Weights of a small GPT-style language model, trained from scratch on English Wikipedia: MLP 384 GeGLU, vocabulary 2048.
Each number is 128 + 32 x the weight over its row's rms, rounded and kept within 0 to 255. Layers, rows and columns count from 0. The size above them is the row's rms in percent of the matrix's.

# layer 3 attention key, 192x192, rms 0.12, rows 154-160, columns 96-191
size [ 90  94  98  95  92  94  88]
[[166 120 172 161  87 128 142 118  90 155  90 117 112 100 138 148 149 118  73 163 124 122 106 117 137 142 130 110 141 121 158  47 131  77 101 127 132 186 127 130 126 109 117 159 160  77 142  90 170 151 165 140 105 144 130 183 113 143 113 142 110  93 114 109 102 123 106 143 130 168 137 125 146 177  90 196 107 100 159  72 148 124 106 155 132 125 114 100 140 145 131 105 174 189 134 163]
 [148 163 203 100 136 133 147 151 178 161 158  86 149 111  73 192  86 158 165 113 143 102 107 147 178  96 125  78 138 118 123 146 134 172 101 166 159 141 114 150  59 165 164 168 124 208 117 120 181 132 109 111 182  71 101 144 159 156 163 105 110  95  86 147 138  76 148  87 176 111 140 111 117 107 183 150 156  84 146 129  69 158 172 134 150 156 110 165 128 106 148 151 131 148 156 112]
 [138  62 123  70 135  62 105 147 107 102 137 119  89 112 152 150 120 120 151 116 112 117 123  76 100 191 131  88 110 141 111 125 139  59 188  95  86 149 119  94 141  83  96 142 149 154 145 123 136  88 121 168 150 179 148 135  98 148 160 151 153 139 173  50 131 150 174 156 123 121 109 154 112 168 153 207 174 173 114 107 133 130  96 146  92 119 145 130 145 125 165 136 118 154 200 155]
 [131  89 133 127  81 143 119 161  82 103 124 105 130 163  64 147  90 142 117 117 117 131 130  95  80 140 108  76 125 155 152 127 142 179 155 114 113 128 101  81 144 166 117 178 185 101  59 144 140  85 128 106 116 149 140 175  83 143  85 128  90 168 123  75 113 147 136 177 104 206 159 103 191 199 154 109 131 125 108 100 112 114 143 128  88  75 127 137 136 123 150 115 163 117 118 120]
 [133 156  74 150  79 124 123 147  93 167 123  88 128  78 140  91  58 138 112 111 175 122 166  71 117  54 156  96 168 169 135 118 144 109  97 164 177 133 120 124  69 130 110  61 181 179 144 121 120 169 137 131 165 107  94 146 170 149 140 112  53  77 179 122 118 118 105 149 135 146 117  44 119  99 169  90  64 101 148 155 128  74 161 125 116 154 144 125 133 148 146 148  77 108 107 157]
 [135 169 137 157 128 136 140 134 132 116  87 172 115 117  25 133 210 126 102  87 109 145  93 150 147  87 171  75 129 176 168 136 152 136 152 122  90  58 115 165 205 122 128  94 149 138 165  92 152 140  82 146 104  69 117 140 100 130 127 110  98 172  89 138 148  83  93  91 164  97 198  75  66 162 156 117 108 129 120 116 102 132  93 149 133 164  94  99 127 126 136 180 127  90 179 122]
 [178 126 125 176 157 142 148 149  94  69 165 113 114 107 121 155 138 110 168 118 113 140 150 208 161 155 150  94 109 143  88 106 148 127 154 120 138 121 134 154 161 118  29 160  96 151 149 101  96 119 106 116 126  82 197 112  67 124 126 127 102  78  88  91 132 142 179 135 150 188 102  69 118 123 154 154 137 135  94 117 147 113 132 141  87 131  81  71 145  93 133 117 118 155 131  81]]
# layer 3 attention query, 192x192, rms 0.117, rows 155-161, columns 96-191
size [ 93  93  92 101  98  95  99]
[[164 116 102 152 128 137 106 122 128  86 114 130 122 148 164 157 131  99  98 128 132 142 130  77  65 106 154 153 139 151 107 109  14 127  86  92  93  96 159  86 180 125 121 110 151 109 134 159 106 101 165 135 107 160 144 141  82 148  75 132 105 165 174 154  93 158 110 141 123 138  82  83 106 160  39 128 130 157 114 131 182 127 134 156 119 117 206 132 130 171 133 146 125 136 145 132]
 [105 160 118 106 100 139 110 125 141 120  80 127 126  92  97 110 136 144 196 122  81 167  83 129 132 138 107 151 102 123 147 108 132 140 112 132 148 119  85 139  98 171 140  50 126 156 146 134 144 144  76 117 159  82 136 152 119 136 152  84  50 149 122 178  40 126  85 139 134  40 113 134 169 176  99 146 124  72 149 101 100 142 109 102  88 112 175 157 127 152 122  75 172 139 122  96]
 [ 63 143 153  85 131 157 139 112  84 176 139 196  84 111 180 164 136  56 193 116 173 186 112 110 118 201 139 166 151 128  96 125 143 125 131 222  94 105 193  94 127 187 117 100 151 119 149 119 109 123 157 172 158  96 142 159 126 105 130  18 166 111 115 148 105 114  98 128 119  79  42 139 147 136  91 148 126 114 131 151 117 132 141 167 171 146 159 138 110 154 103  83  92 116  93 144]
 [161 162 169 116 107 105 130 121 114 166 120 146 176 142 110 151 162  92 102 106 140 119 174 209 131  87 173 143 148 115 141 159 113 120 135 101 123 188 114 168 168 122 109  91  78 147 140 103 115 134 158 110 112 172 131 109 102 122 130 136 137 120 157 119 177 151 107 106 110 113 151 100 130 190 116 107 119 104 112 145 132 185 140 109 103  73  80 111 136 115 161  47 151 127 182 112]
 [ 68 106 117  97  81 125 115 176 134  89 112 109  84 120 102  81 116 113 131 105 158  68 120 118 142 127  53 118 100  88 126 174 116 152 154  64 153 165 156 111 133  94 190 162 140  64 124 158 138 145 146 178 128 109 145  81 114 158 105  90 140  80 156 154 128 135 144  84 118 122 104 106 108 109 142 142 132 101 149 166  78  92 179  87 105 140 148 157 157 191 148  64 130 157  88 133]
 [ 97 111 169 120 162 138 134 155 140 177 134 181 158 144 139  86 117 145 117 181 139  97 177 117 144  90 188 117 136 106 133 137 125 205 185 124 142 113 122 145 152 150 147 108  95 149 125 163 102 133 138 167 153 167  44  92  92 174 145 121 185 200 141 140 107 177 144 191 111 119 116 149 111 180 123  96  97 132 120 130  72 144  97 118 169  95 162 169 154 155 121 184 118  84 121 140]
 [209 131 130 150 149  46 148 113  97  80 124 154  73 176  99 142 113 132  96 132 149  65 108 122 164 187 127 118 132  62 140  83 154 126  73 152 119 122 104 127 137 162 145 134 141 140  98  92 133 164 139 157 145 127  17 141  91 206 103 150 142  56 154 203 122 102 101 111 154 107  97  84 116 159 133 164  91 142  60  67 139 124 134 167 187  74  95 109 158 122 191 139 124 135 102 182]]